From a checkpoint of a small transformer trained on Wikipedia.
Training: a variant of SOAP for these matrices, 139M tokens.
Each number is 128 + 24 x the weight over its row's rms, rounded and kept within 0 to 255. Layers, rows and columns count from 0. Numbers have three digits each. The size before them is the row's rms in percent of the matrix's.

# up: layer 6 MLP up, 192x128, rms 0.191, rows 118-152, columns 0-127
# down: layer 6 MLP down (transposed), 192x128, rms 0.183, rows 118-152, columns 0-127
# gate: layer 6 MLP gate, 192x128, rms 0.197, rows 119-153, columns 0-127
up118 093:145112115109097163167146165125132148139133120162077160134138117161085112121163069141119177144131188122130144145122126092119101132122137122123126150144101142154127111140116068091118144148137092152090144162112083088121154086121115154115131133136141116097129117145142130133140185167117148159115126146130137122121121103132165129142130183142140112119156142107145155068140117138109101127102
down118 095:086136125131153098123076107075104119128123173112169095126145133125123156145117109109118123177112090126124123141140124108122154133121097170126118127160122140175097096105134157161102127095110142132115177107124109084105148166113112136138130124093128126109139125108114163108163132132170133128139184136110127107165151105110120178143087127090131194144128131071112112121147138122145132118110
gate119 097:138116101160125120147106139159124088125113127152134123120137119109180127163115136146127112146133165117088070152154125087154178123129108148108103122114161108112145097148103164119143146146117141113105128139093128198110132161128088174127155117106096122082072124137124134112094095140140127155082155135143149121153103134113169135127146142149115133134145112150155111128154139061163141122133
up119 097:124082134126167093152115167141102151114125133129156110102122117131140112107122152185120160129129153134153119126134154133106154108123112099094084169119137101105142102101137138132134094144126130128114167179159133189132071105131109119129125136166124155100149116140117164121170177160094115104115127157127126095163123064108118146107139129171162133144120165151113141140126135175136127118106
down119 098:164133130136182123147076103101152099144123133136112127151168102154103098131093108097111142170133099182110144173124142118128153142156132132099128131085146088172109088115085165145147087134146076160145135171122146122141170152151118137148161140095141136121168108145131136165136142097124111108141134136126150138151148137098107163131126110135117117129140125068118111155133123156119106114126
gate120 101:132135113122140144072110133123126155129148148120132127110149102106124179072129159145165096152103144072087146088121164152117135135143119153117159126153155142167142151112100127186124113144146156114116139097112126100155105151111151098135092119135146123138113150129144177131100147099159097129082087162149154114111120107123106179127123110125125116117119142065124146156129149146137160159141
up120 115:114106093131093104158095106159148111144135145128144162100156119131113118064127099156164071147137146134086098103107107125130138114148112115140108102152154157128100128093180115161153138116116133084094156124131095132162123160135140088141099159138115134154118116084094194099126123128150126140100133095123156104140114084131117152118147132124083131120089138112140104113135132138087133148144
down120 079:117097131143133113085029143141122136136105118124145123121138122131129155117147130137129092136104111100121139128121191255133138142127114144131128150150123114146134137138103136156124119135134128141142126110130130134137096148115142138117109133111106146129136133116128139126124114117140121117111110137146155096131131119119107127122111126112117142114106149036144133170150140144142128145126
gate121 112:141185112158094133155116145086111135098121130128131045150169137146066132112090155170126130111158142140114143138138124151165152156124134122167099103116144145155149128109153127149118111139165141112118125101151135192128156123083154098141094127127106090164174129169121154127112130157154139126139123084098150126139137111144103142129135139163114143142130153137133124137139123099117169106145
up121 115:126129140198095139185113111112170100088154118118100134143174137145097141138180145113159120136097139168181169102116168135106167154133140138113113105143159109133154126143127121088122109150188139136114105121114102164115109154142141123133122114115135114149093167154068124132106131123146164112150151126156111113129143153134139078137139120114148149138119125173116095134115130132145129155126
down121 105:187146103146132078171113099115108104116100112108140101111137133155098122150154151152130125111115158124165123133128073113086103140115133118137110106134140126135141130152120108090102140096132117111112103103114136126151132109139127099112146091105149124140088108148119120178132083129185122171099130118091176116070143142165140093143134130135111090139130102162162108153116098114112169153148
gate122 106:119111108141122096166107151120132134123121139103121135120115112169086152121115141099155146141167111140109160117139089107153151141167164103129150131128136101095166131111130085140118171149107103133155111121129109151134093135136134121136147137042111144157111159147123123099110112111135135188160102091146138098127151135078159109087106133158131095124151116136179141141127165128127154101172
up122 099:136128127133142143143134145154133078114136171145150127088109110117124171131166115162151135121132132121129139165132103114133111127149104103114113111134115158162120110150130117141167083148162126164127104137119184087128124161122088113138145119120139131113123108139122141175105141154157128103172094122158138193113114135068129070136174144140136103147126141095134111091096086176122098125151
down122 096:140140090100162103128105163114161105141150101153118131082126153194116117155112189160160099116137116122146131108135125115094109159163140111153143120144042113128145123087093116134175118149177146164168094131164102133108112151135129125096122133110126118078145144133131119115096122123124122130122119151148133140178094129101128100138113129135147148102153121122124111109106142144132158101122
gate123 106:143170141082133136177130136130178105105127124123120095149086124113124149135104104104114153156113151065126143133095136191174104154159106125144121153159104136105142138113185131135132131104150130146112124118127130128165129140137115112099099140137091118177098127140122123129149170121156126150135132142127109121148151194169109127150119172146168120158111109105145145092122139124149156171114
up123 121:148150122068128133114095126109123138129132118145140107089091119128177158111120112150073136111145122093136118188101092146140116134152126133143136132142116125119111127115146174125145176122124132088113102154134135131131116170126124102085091134156109123173103167164161170144149176118140152167167131120145093124150160140130137106159121157147153166133115130123113086091152112136092146145161
down123 095:112105131140126147099071160136101167147137122160142127135079147141135156128132124115129144131091150077178125113137163241126152100125116135123115137102125156149128129125172144143109093124108125133141136107110186137161151122123096136125144141112119088129132153085098121131145085120125135139129148144141137137133111105106124126195120142136162135110116148079124125108138100137129098127139
gate124 096:117121143128139055131152135130126125112146142153154110136100129108132129072135178119099128123110098156109105123126129138133139178200133162185116132113122172163167132101105136101164126121136141114124142102150084142113101101129104105151155111153164105104138126121094150143164115151145167171126143158124115137135134100144172114101139127154130072129141146120107156147117139149089127146118
up124 093:115125136131177189172138129124149122122107120105117145104149119094160132136135156121173126152171180150138092118137090152127134080127151143144147163137076135129103148146113132072139101127131130149156135086148119126148135135082128131091114090164149118148101122094113067158148157128128086102142122129114123114126099125129150115138114143138134140078141127119130139093171183126128149140110
down124 096:145113113141129109117156142127139109135123151102156100141142112160149164162172126130075116114084111140140088131121146132123139073130093165159139137131078129160147143142158182121096156108111121129124132154095141098108120159156102151142129167086131161108156159127133139154107173103130148129140094143124165096120129140139154140083150144110113127110145154153184106132150100094164154131105
gate125 108:126167162128121080154132130138134110208146136154148133133122119102148124155162143156140112117140132152134101129089128144144145125156111083130129112121139082123099123073142100125072154110148105135148095114089119096116112159131136116152126103147137182152120100139109130123124130113125152140134166119118125140157125203167117153171135143124137152099109153159121112158167145117117125121075
up125 095:139152138087154122111144090142074122112092070120149098129105109139168139164130163104110092106116138157160134123090114065127120110145126125124124158120131097152116106099133111104097150132120166123165175138110131081117170105153112123107179112124106176135135125148094105092090143163111100112119154114112119148122115130099152134133117157114097122113130161091144132126106128107131163108150
down125 097:099129126148121123123158165123147150120124139145147092156099126172100166142123150123163108133142100142127127121126153143150169130117114161161186119115135105131149111141155158159117111117159166136124142150127104127066132134156151131100129130140164111158159116108138126155091131121169125143163101078100153154145132172114115157142162158159150089172102176149110160128142145143171142158142
gate126 098:144118112155107131106151164156119127126094156066140148153113136144068155163153147149121099103094134151123150111095176149110121116133100161098128100128136157117132116130140141136122147145117135151157101155146120111140108129109126140080131113140109114128090152141056147122145124092082128155120131098125148149113107105139143142135197174130140131136109115147095167111154075134146159138105
up126 096:146131137094145162093091128115114130107138127139162129102179113139089145135085115151109117132139121134121125133100142104148109142115118126155122161172113124124080139126139184112111197108145094118131149147110135129133130206126143099114129135118139154117127119130089150099091099129125134114110140135153128157118079107165120080123149144095121176104094151089088140139142083106132116115102
down126 101:135133143114155112139085156090129146098156141148105077141105129110149145105153142177117114138113058099130123155146115088142140118124120162116160099133140110094093176098129114108092099098103125110115135089115113118154112098090083140132158125149085146123125136140126161153102144154140158069120126112139125113118093127133127120079134102121126153154148151130155160144091125167110111112151
gate127 102:120102092121127120145127098152158133146136134099138115148112098139162126103172140153113086109111104134139115099071159122117152122171092151168114161151100181132116126128112126147114137119116154163135170135124160130135167146154140156124135116153088141170119139112110138154108156112097131136124126096121104098130106105200098121106171146111130124153138138146095187121066127126103141123131
up127 101:136103098073131128124126080112105145127134126138100146149115089128113101126127126153168146146149139116177155120099161102142126104151104143084089117093140121142130142132073115138135128124195106141118109140099128189148118141166153112165109112148179164061130134119150117138104124157142118135139148163153119116131142103116148149106083113133123100101132142110159087126103123120168127133115
down127 101:160113101159155121142110105127127083144121109123135173073084109072140172137122133091107150099168130144144167128125112144162080129126115091127130136156120131163142120146152157112108146141118126127132112133148136098103113142116143104092119127131131110127134124154088117117119151123073087119115117097116157125132112143126120069136118093087126118132146153103141187097087153163119100176119
gate128 100:140140176094146111097163122125117142138179133158161151129157127128098131115109107112152101127119150133119121156079107117108145121095107148130160166138122098083104114111127148136109111145122145149195171165119162121165142118137130091148110150141150133082110130092098143100099158133168129139092080131108106107131132119134135092135134101117173121146166105090126156116092157102137127105159
up128 098:088113120158135122141117109116118154150141130135119124151107140074147132191136132110150140085165061096119124173104175149115131124131139126125137124141132131123126136155164133161132129137126091111132114166124179109124122149105124067109103120139128159138099147170118125078119122143139153097115157126117121166089128161117150079143155111128147137089102119118121165120153110150119161068137
down128 101:126155128124169127126153126122121105157132142131128148095168112166106122113158129129080112145131151148147154137106134131166142133116111144121103074113137138133139104109113104125170129139152131137109111102141158162149175104125136082158146151158178075165149137107161133175162067148146115159088112095127123120119113125134122126163121120142082144127154152096175097147099135133109079123107
gate129 100:143135121122130111086100107093129166139129125148138145078122145105137177146107111193126135155154094117123125162109145169158144113153134134124123109124122138118140146135139134151151134164119147130091157083090134082126127154117131111069099131138134143149113132119107189126113128114118105151141132131117132147132126124111166101112099177109176173104163103155115124200142129113128174143139
up129 103:186106129144122135171057146080120118148166129107135129089135112104102148131119134157112085117079099114155172142119151167143159117145146123144139108135099096131153126095154144149083156145124149129123179144090112112126130122112121154096136146150129125158132134120103149118106146110154082149118057095112153126112143138105156143122115142127128148127123079140135144138122130150117113135182
down129 102:121103073134147114150017121105105109145113169115116128132142117125135113064120132146107090141119142166086143156146156170092120150176124126082131136167117134142121121141117118121131141129132141096124134124110148121116125125136125101145118127144108136145112117127145168134138099095143103103102103142143120116123151139131126101175125110164128118099096164181143148069136146119141128136100
gate130 098:111122109136117090101120115107139134112132102118091115180114100106121129124094135142104109146092129114127079136150067101147141160134127127127145135132093112186122075174115129147112144168151113133128120152086111109105106135155098093126137157119083123153083134113115111180108129138162161108161161091128098136096117131113113192118147155096128115152116140167126126128111118113121094143113
up130 100:168117142122111130138172122123090138160126113145132161135184132101082174126113130126164130143136136095105146105117140152100142141125159155103161172112114185167123108137117142161164162116152093130124143113140175105115111131162113145127153166148119092128153145121109123120099125099151120130137107096133133125081113103112137155150117160170154127168085110146152114118138168123133146082168
down130 100:153185130105140125135184083168132085129126191074123153140142119095105155111119105095155146137147130120135117118122149111139122158142130146151167153108118138122137140175118135130129149133137128109150117143173136121095133088138156116085147072116139146098099113099102143129112133089105132133117106145151131126147099147102113152156166146147158113143150100147088114148133121164090106087155
gate131 096:109112113148101156172142135133087085118149157106142127115152083156129131118072139127169115136122111119129150144132104150146099128084132137132142148130136113184126132149150166124106164135147162132175113144181146119142134088136148139155136124139164119155119144139167108112087072146127127110083129136146123125115114092113136176136134132151109134155157104144096090119108149160105143094183
up131 100:158124134130157136107146130113125184124159120121119130128179114112157151163103150125087152106139154125112106106137090196167101130158108131098114143116161148111144165107092156130093127131127173102102176161121118171108142125104090133114115138151162132117095085102153148106135132123142126115123102157137114143148125131115042135109152137157121071122130129117117133139113149120130123126158
down131 100:108117131169145123106113149158144127100118123144102098144165115107144145133167084119129130119145167123128129177123167130166180090137157115123100120181143141109166098133084095115178149119164126132106155143138125150124149149159101164055160126146134153153125145095135174137120103109095119098097127136122133104115101127131125081122114118115106115131169118145139111109146133135168161119112
gate132 097:110074113114103112123170123120150088096113113161104156136181115141091113133124132141145140146133104138147100101142099151114138137128131097080164143117121136181161122158124143150136142119125144126064126136118151115129101088160158159112086097121120095109142106145116101131082132110170143116118095147118088164113104107169118133112127175111111167124105096174115110115136118140113122109094
up132 113:134082116143121108151111165138155089168152157090108185115109143140121160149146100114104132122159146147136149087106073117163146091148143127147127096118162134142106143100095160125139144129143090170096149141121133166124118154136099145165123131122095130107126077115103113124090149159112166145140123138144151121135048140150107106132114142144096113162104093110124129122120136128105113120107
down132 110:134109109170105136129107159104163120168119116099109115122124097159160129124120107139123138127141110115123140151099102115117155115163117135110095122152136126124124155122134099138127121101162092162106133143124110159132121096105102123126167121137190150108128095117086138129125130114088164114164113118132135121152117141108122126123161165129119081148074117083103155039073107087115156147147
gate133 088:126097158141121081160170116164112106132134136130159120106129137118141158132145102139120116138164115107156176075149111178129100151149134192164128114136161130095124118102112129155128161151112150150120154137133073105101151178084107114169096146141141113122131124125113144143139107142099144119152157158092123157129131101098117100104137143107108120129137107163156142084106169134132113127170
up133 093:103115123098144137103124140094129114117180106197132141103100096101079127096133121149137085130149167134077124096120132154120137131148152115137087140144098065133136169133159139116121164135121104159090135142131145117119126127131120096121141135177151083121107124133113157130109143150113138103105142124112163136138178139094123103124123140142111194116179099124134115151154157112119126112095
down133 097:146118116111110093174160131103171128142129132135092135115168127107102091136117137162153104122138112133120118113155127096121094155090108127108130142099093143118147135184128149120112133129063075139127164094146157112072126128124112129169138147097119158156097129159138124155111128094129157145129109156149126133128158139132156119085127109157075169149139121151143099115179131112155112097105
gate134 099:174138155096092138129067089095121082133153141090115115145120141106136143114123132164147115083108118125139117068140127155099107090159132115106133117150136125105126138087138153140163151118158099113116161161103156157114111157073109121086122159102111135159140106120105177132103130131172112114112132122081115101159143120105095128088100129124143146096121131117163142102145132120123125147105
up134 099:118137099160146168144066136123130108167105113121170161142091079125157170092107154170093130150136174103111170111133123149128149123120150111117139132163126112118079165166127137155107083147144139114109148129125131118113156145123099106130146139135135133123124090100132134107146126100129120180165125161113141101153130127108149115106143075124124095110125157155169133109160079111128110127102
down134 103:158130106117089158132075087116118100087111162116149150116156148116143074132148142152102082135098108169106142110091138152109154144153127149119145112126102120136146140078114141143119130152104132166130152101126145154107138124107121071118155135145118152130110097120153125154145095103145092118130137137115128149096116138073117162105099103152152141121136124214154130160151134109130112109130
gate135 101:157185155111175091115123149184159155146099124128137109161112141135157149147090123133114132178174117166132114124178147124110145120129091166162153098127113144117122108126138125160097139158118146168137143085138140110130122151118109108156130080163101136114117119112161137100142166141125099125110081147116125146128117149137117099109100103173106107121152113129091115124129126085154147145168
up135 103:131131105126085154128102168111129133138148125142161109131126135089150104092057118107147139132153145126133125119123107120147166140120162158147115139111147121138179118119126118168171115138130115139112113132094071146098138131160138075123149171158098147095120143120126117148173109157132140108116086130096082140120117124127155143133078168145117149166119129098108145108161086128117078104105
down135 103:132128113126167149143100141135151134090103083114141110126151119093080109129099125148152153093132153127116118109123108200093138151091127111160149107117135161133100144148118099124117133177118128129124118122117127133153133097129103119102085154160110090138197143082141120114108102144083117164143107116153140138133103111118152121128114104146074109116126102148139133103124115177063136107113
gate136 096:139114132086159153117134104115078135112138142136124091099135111151111093140142155105102128089138108143145148131110145078139116181153106086155132126162160136124148137102131132155135119159143139113092156125111113157112102116123154134103105141182154144118103138174106083134130109129166169100106113115112148103137139114120161104143165158122100110142079115128123144161142140083154197108135
up136 091:192102118124139100134117103124098113106152148102171131141124121118138121132126122131103131140142114158098095082144148136154111092124133166124119142103129076135102131080117102144151097138096188128148166104133140121094101130124106139154133085075117092116131143088148145123157179097125154135163104105093127129177118152129169089121102146107137145116122123144149119139110115160089162143120
down136 091:135139123134150146051122206135155105100153120148101196104114142155091104116140123136140139101118097128125159140144103108143101128118143077141147087113140113132118141149114170139109112156143118125085127144149116122095138072126136087136148127124100124150092146118122101129106061101110148123096151129126127102120146146118155121114149110134176085155141102119117121114137107108156130130135
gate137 113:163100102146178168118131123155126101155106147112146101119114094126134127113090135128119088121094126148140153166123140088148105124137138121146144070066136133134138137146168126165180154127150132144138139166134156113114162165105133131116165129117094178127113134073066113132122140137111139110117116163156137158143147147120121132152096138116127126152127125142141117121155100127106117115203
up137 098:106130171106121114128143155112115114109131078186133133122128104096140141062101123121148139136177149133090133123119153179100118149097196142108096105106148102151114141121092120127150148120150138099157139111161129166139087121145134117119140163154152147137125059140133142162140112118118141114112108136082128128134121100139134116166123112162117149121145117139112179181125143121115155109146
down137 098:129128134116070122134183122113172129146124118149101134136119129116153164128110145148120119200136115133117087145130101147089102139124136120159127172160089101140117122099119138120130158124188123123107108151095142110170126141108127153154110154162133115093129097129162155142101118130124137097093145123105129111143150105115118144171175118109153139080117168082130134181113113096093135112125
gate138 100:133125140129112108147177131136077144141101127156144160121124137096130147158152131101105140141125159127090162170138106159092147138089175112124128110149100135101140130098191096122124099121119151102110115101094189154094104143130127106116123117118179127119126136139138154129149131093058133095156165107072123120142131133139091128151091128126135127116116086130143093120155147115158120118142
up138 104:147092131144110098108115131184120157151137131147109133102081139091150098105171133142111151144093099144095117138141154143144103122124150147140098070175087107116116074100139104109145163111147094106130155121145133125116102104098103125161087130131107131161154108099096138115124104150149137140125132179100120113103150123132119180097125151158138134136130144121147164089139135135096108092092
down138 100:147171120133127091086148130127113100137130150147093126112112107120107134173107159111063139124105095116073072158110107134136132090140136070136119110142129079115152118131155140112134158104133128117113134128143114143072155090129111104156141110113158131134119120093092164144135160096124114099130145137102123127156111120113118135106082086104155109077164119120158149128155158110132103103128
gate139 103:121129125167146134111139131113176134080145158131120161135151131103107146142098143072132139120177120140103153153103123108138085136113146140134134128171129172132094092131134084145110132141164116140114108128140145125154151143155163123154132137127128180154137120115069140148119136132129092135112129124065165066118076129139109097095144136166084146148108099132120087103113104127144127142140
up139 098:153132135129153149173120118120136112093143106101146146134140081151155137134172155111107144087132090148120145137142122142085140148200144130140141111146164144116124092166132137120122127131119157093146155132129121090134102068102104100125165130089149134148136135174101140075080122148136142130143106173154151109087114122146122144162109130127178156168124104116115120116140089138150133141139
down139 099:136093170138141128165118158117075136111139141128141128069176129131146114144102089158135120116096156122163113139131100109104080175105131113111133133118129067122112146131127084147133167165119172131114128146152154163168155128110183151172123122131155116133141087132137162126133120147106101172099152116114122136130113166137108125152113131138078121148116158127141107086104130120125133160126
gate140 103:121096097098086142107150135102089104121104155158102130134176092133103126138142108113170126109147131130134145105108166146125133105110136153129119141092161183105113119177118101143144152125147114104107120134164161127158115121089169146095153143144088131135117116092112090161113113144137146209104144078114124150161123126134106094148115081161144113124117140141129138136130138104114169136138
up140 103:121136120132148107146163159153084093130117137162050136128139142134165142100133110157116142136133133078129176092127150099180129122155117146107128111111101124168122130176137113144087131124134128133111134135122147128132117131125094143142145109135076178150121117141133083106147075139109109108115089127165128146099104133095120110132093121144111171174132124121110174168115108169126140117133
down140 096:140127147142125168127122134068131130147112121128165130129126096127161093132085121118155132146115139134121117099165133179129142132112137124112112155130132099089154166151181109144116060148132118140126156088095139143125110179118088099121114139156151139117169129155122105145133137139115124103111120139102076100106152132138124161171170079112120120105103089101109090132150122122116086165153
gate141 101:124125116135104120126157134090141133161143119146077142123128134103091118131155100120122128123101150106146174170121161125073083146135121113141085140088164083134126136125122169127123142107083096143072125113122138120137132078135152131170099074097133127132140164177130142146093104102129151121096115175092111116121137140139135150150155133142141115144103121082109127124118180122129106100106
up141 098:106118162089138117142144131146130144129144098126164136127138115092121166096163111101107148088146135147130121140113130144093128114150113086136092119147129166124150158144079123090121143113096121163175121143129135105119142083159105147149143086121148116080146151131117158123101106112145092122148076160099114156133117146123095129089169159124122167187152121123109143187100112098119128133128
down141 106:139123161146117117109175133109094144119136140122153137133180096138104121140151155143122157143117125187118173115145162046127101110208133121143127136150133168122109101119118108112132151083108120130118154109133134134090137125132167120130124110128158105132118107166158152148125130134078143123117120133089128134135117124131169181112131107115154162130121072148128124109154115130138168094150
gate142 096:123096122146100098123099149089086121132148173116159128143145135094098180150097136138128118180090158091180121145100101131160104120122125157141132121168133119163125162142177098130150125121107110096102099093110116130149140098104113123101147121112119163104101122113098150111193121100138166137122127077126125146133133084104138144089156110156132159109131158132124119111139151141160129122119
up142 104:101126153150115116137173128159091109124118121137120146108156115111080094130160136121155146170130089166127135076148112127162113122132107146124130148071147132142132113131104117125152133152144126111099119109151097103120124144199117115114108152139100130130161054133139145114100121151113113096175159077155134137118121139142177156129101110107077140175138116111126119138114117139112111123172
down142 102:093128198142093102151191135146113121107140102120146153163142129116154130100159141107142137153170160131098139098130121147160133140128118106141075149073108126101154135130134114092119116116106067119111145122156100124156130149104122129139130133147130123126204107117140111140124120136130131106108130135158108132097124129102136121136152099144087143157114160076114186136107133102091124155143
gate143 102:128171107109159123123101120107108158135159141109074169130113125108149164106155122119103083099125141140092123105150154122161109106089124170134161145162110143130094111132173124150119110159146132126154121115148143110105104181132092106093138111126074143167109145115127130139146141141137142166156146110129127206106102133135107148097128139154142116090163146121149148114100131130096105118162
up143 089:089093133105127141140133147109123127178093128152148129105141116103153134095133088130111163113155120117150122102097099106116118148142143147138148148119121122183103167125125149142142073149140106163150128128128151127092159129136126122149151164122075121107125146153117110118150121101177135147121097144097127183171202109130088157169130144112122172140129152145116127132125134146121116067139
down143 092:116131094119100082157105119147099095151141153138157088147120105088119145086144191141107129140143097120112209113150139101145121138098122108110118113118170112154118105139101111132153151098108144161132188124102125148166120120151146152153113085135131137139153121122175121152132124138126124135121167105113108122094131159103126168125131088142168145115145145151100142158138151107107147144093
gate144 100:084140135128135111163077105134158130133131134102094123097115145103110159144161145175112146119059123088121101137128101129168113062119152127130153143139133097112104141086148107149137101133122119132141124149146117107185113161113140130172103155138090144109136118114054166117139106122117112137113120118104136120132136109153114141144163115109150109129121158146113140100110120132129186088100
up144 094:151118169137090101121076096081139143126141127126168109120108140169110132110078157140146122118135144078182156134141129098171146131139180152085151111122127132154111097160135130160103135147124122146137128152134120111161144120151126164117130111120110165126123127126116152138130150134105110113166147142108125147151121104121109124111071164084120064145134098134149154127144163139090144171100
down144 091:145142157113105148149143134162146120106096125143126102093166156118183120110139112140129100135115124203112131130129107084111140156148126161143130112155145139121127168112132126122137123108153118129137125098156081079093135104118146107132138105112144128139149147111140132128105103115173114109125117120124115141103153113088131082062134116095070145140121127161122148138098163111151114052158
gate145 106:157128133113126088166147125115102122190146093111125157155113099128119146127124122153105119135130140114097082163110093123097125128125126117140144151083143147103133115146134143131116117171095139189131087102164153108139082155143144087113109104108127161117148152097117121175113120156104074103125117123160138151109097132133112105174155121096100145134096113100146136154137104136082108167137
up145 097:123116110113118130118162186117144122118152128162170136084122138114130149127111100131146123128106102121157117134125128151138124130147181115119149086091171127137151135131146162138107121103123131118089159109103100113079135124153081171151116090166118164152134087152130136152139126132122132093082156162155129154097143128182165119121118143138094135179098132108140076146159123143126103112164
down145 096:100111146127188176116122154121142146129169102113104169149164118113108133121112081137149119119127141142153099119105116084109171114094151156124101123099141134150166123181127086129150145129107162129118111115089109139102120125154135157119136143112095142141143159134152107133110104133101172080129122140096089135099094117135175129114133119107178150112133123148119126092194095128135145106120
gate146 110:124141108164092144136141117126135092182134165113114144164142113153123137106119176125132145115139131121095100149134099139097112105071090202087119117125138124106136135099144080133144165119131119122097132132154135133179142111141133152142155108111114118152137139145076124112140123188154115131115109118143173106141081081081167138118113122113166142129122126145155115122136125122146177138111
up146 106:142100129095103104133126121105169141155125118145144159130131131181122167153129117106162128135159131139107185139112107176091204147136128104104152126157134133132086162108155119165166139152110145124151162125107142125106120109115143163170125127155130108132117109132140125120171165121080162100139097152092083129159149095103129109145111132171116155141104110114124134142167141129113155125151
down146 103:131111164163111134092192163108096152100168083144115135158154126106145171141153154146137132119104118145161146104147119140110093103163123099140122136112120130118125128096156139115153105129121121151165140131137154139136172173099145086151085209107099140101137138146081090126092092140137154141127144150129139116135117138131116144105117129118134152141139112130120120073094127147115102101155
gate147 097:158110145142141118150120102126128136166097120095132140188114076100158107073108114136141142144134142137127167105137114121196141150108168099112136165138150117108120139067143125119113147106145145102095100132106129132128109135154091131129155140098099130107124153135127121152139118062098131120137115131130132101140182126062147114136151119122129117124131148154157116093117094134160175159144
up147 094:120085130124120128150166151091117137089154165163151118151119105106098086143111123106089098094139133069118180111119139130166099129134099120139168142123108162129116118124083127185118138083083129140150144187109106077146134124115145122156117139124126093136133080120118121147136123137118126143119159142116105144138097119089150166134109110140147179121109137117125123090136159134104125161119
down147 097:135103134131081128107157182078073127143144115130112153125107112118100099134150150157145140115109120142085124087129138128118104133148158149140189107118139130126133121102158144178122085125106106150110111135145081129108188096089144118111097141108107121112131112106110114141114121137123152137122091151112125102135111136102116158076100110037156137140116119140114152123107121147133129132142
gate148 096:122152117165115124107154085134121073079083096099131082113166124092128091120138126131109116126104112063141148119151113106121136140108086095126117122107117159139116173113118098133151139127178164140122141143113110135132143131124095133127109081129135128159121108144103178132186131081150145090147096140104133162121142150104102105149145139122156144140152113138097133115159151137157090132132
up148 098:128160118109144128118133124180098144141139116131148124157109115155103115127146077120138156098128141136131136099150138121095107130162083176124120083112151217149171146101135142158137153135173150100116162107095150129137126136140095131071134153138110142137118101121126117143140122175144130148156118103103114134081181107123150108082123141131146154106147084125136129142158153147115119122104
down148 093:136159142104082115139159125153147106136126144103148116130092131092122133112128137145105168139177118150118177113087134153147100136121151177121152158152139124151133155086120153168136144106103168120103108159117154115119168139151145094116119112119097132164127105143155130140108115149108121085116162102104102134117071141143117149102128142114118100100149109153170131104083099164067114104138
gate149 089:115139082104146119165145117143120130138146143101138137149155127148175122122126141155184145137134156145186203135107106115093139091110144142161145115120166157129144056136106145137119122095103126084099140135118132130116140123122140078144130129131120156115095109092135147147149086114138132111132153093129110099130146114128108129182114127130161155109070089140130112118162116117123093103125
up149 099:157114078176191131109106162152160122138101119155135148145110102114170127163143161128090122138126156139128124141180115097126129109132107146101123080131164112083114131110111091130115144110174176149147121108116121111126156121101157125108119138082137124149111072112101139136152105145111137122112107171072160146146138128123110107160133133111122150108133081144145150116163106110124101113132
down149 102:103115149125141142117086121157138196127108122148106147130137185096178146129127128124137130142131161135110113133126124129140137123116115153120124095119154137127134163083109092144144138151134157132166105184146116168108129135130128116082110128112152102104181130081150131107148112112145118089119135143107110093175140151081137083184112127105106144113113123123123114143146132183101097152088
gate150 098:181102130142150086112185150138166109112167168157172111143116109110121137110139126067146139152137126118070142145134123172096121142123107142105108173142076135104106141122099174145107097100137150170151131155116097139075122141126096139124113123148152146131115098156133148151106108137110101130121107143122112160103134134157163145147139120145142121144132141122100125114119087131093080116130
up150 101:126117116096132105141111143090170110149149134135108127076142096146117159123143076142112143176130115134150141130135111142098124168096116087097160156136092140140151102139147096102140128123173159131133147121146083090090152150177113143134116140083096109091071129135103145157139150159087141108125170134144156121104133140174138113145126135142125136096133087133120112133110128135126128138185
down150 100:081134129126113159138124121114146123097104125140091086125179151117143141115132118117112125103086111127115121136104078115180113111123158164139130157124149170180093178100099099087131132110162138075142157139127124116101091164117128099126190115158136147113141082126146133149109103118134102130150102146133149131130150154101131072117123132093110159122137142109152139150103154110144112106121
gate151 099:116168134115136133111137122165148143107129161113142098096166104075134123122130108137128080141080132164139118135094155091156135171139137103130145134096121134139160155128121156147128145074122078153125099117064116112104136126148148140078191119137139131103107133124107066158125137125116130147125105132178127160137170098115141151134079156123116120127090151142126112118146144135131135123101
up151 094:130123182129149136135125108118137138107159181143149146116107122090029118151136126106151114125109130110173123128116130099120129164108156102171099118102146170157128130137111111157115100125108136130134105138135145067115105142115163143132130134143140089155128119166120153187127157160125108128121117158108129159165120092183125124125157158139133117106140159107128097146105137138146142172135
down151 098:141136158151116106109096083125126114175096111143113117159119105097154121115137123090108105116103100140149168127102115104138167144160138171127143166105144128125129104148115116102097181175147106124122093130068155118151170110140146098160171095131162153118120126127109106120126158097160130114108134125141108150123118104127149131154124091095139161135093110147118121118096124120083142112194
gate152 095:138157108133115157141143089113176160113110164141128128087140143134169136152132121132099162097137134176129111146101119174129161119149112125097141104119101140100145119164160158120143162127117171109164083111136117106148149136142101120122128149097113137128114106091143137187144139096123104134130114115151127145134147175146139164117108148100115138108141130132183110157086119117102195178122
up152 093:159115165167122137137129119092162139085150146129142105151122154151143122130199104102102114135132131122147146122132076126135203090151102113152121079158158117103129129132145152131110100131148074141090101154098159093135126142109143146119129143101091154144124137127124160130147144142087097151160149133123116172124124143132119166173173148121147110114122113141161119142126129117142102136171
down152 090:120155150109141151071076136097172149093120070200106136115115168123143172075134114131153163122164120089119103137156148149113126133097146097104120134096130107114134135166138162130151131116113135136122112148142088123141084133159117124145131127139130142135181138144128094099141151124098093140111128136118136118130130134106117143060138094137130108136110153092104105117116126097135139152156
gate153 115:123138137117083115154159167136159152138157147161131147158145129122166122128164125089118109129122144105133132114093084147109174158097095144174105134156127107090101154094175118121102114118120152161149113087131127118162092138138088158095107086147136096106106157097155099113115068115164131154134116126131160103142112100142107120135125111118126115113104071158125126125134127119137137142087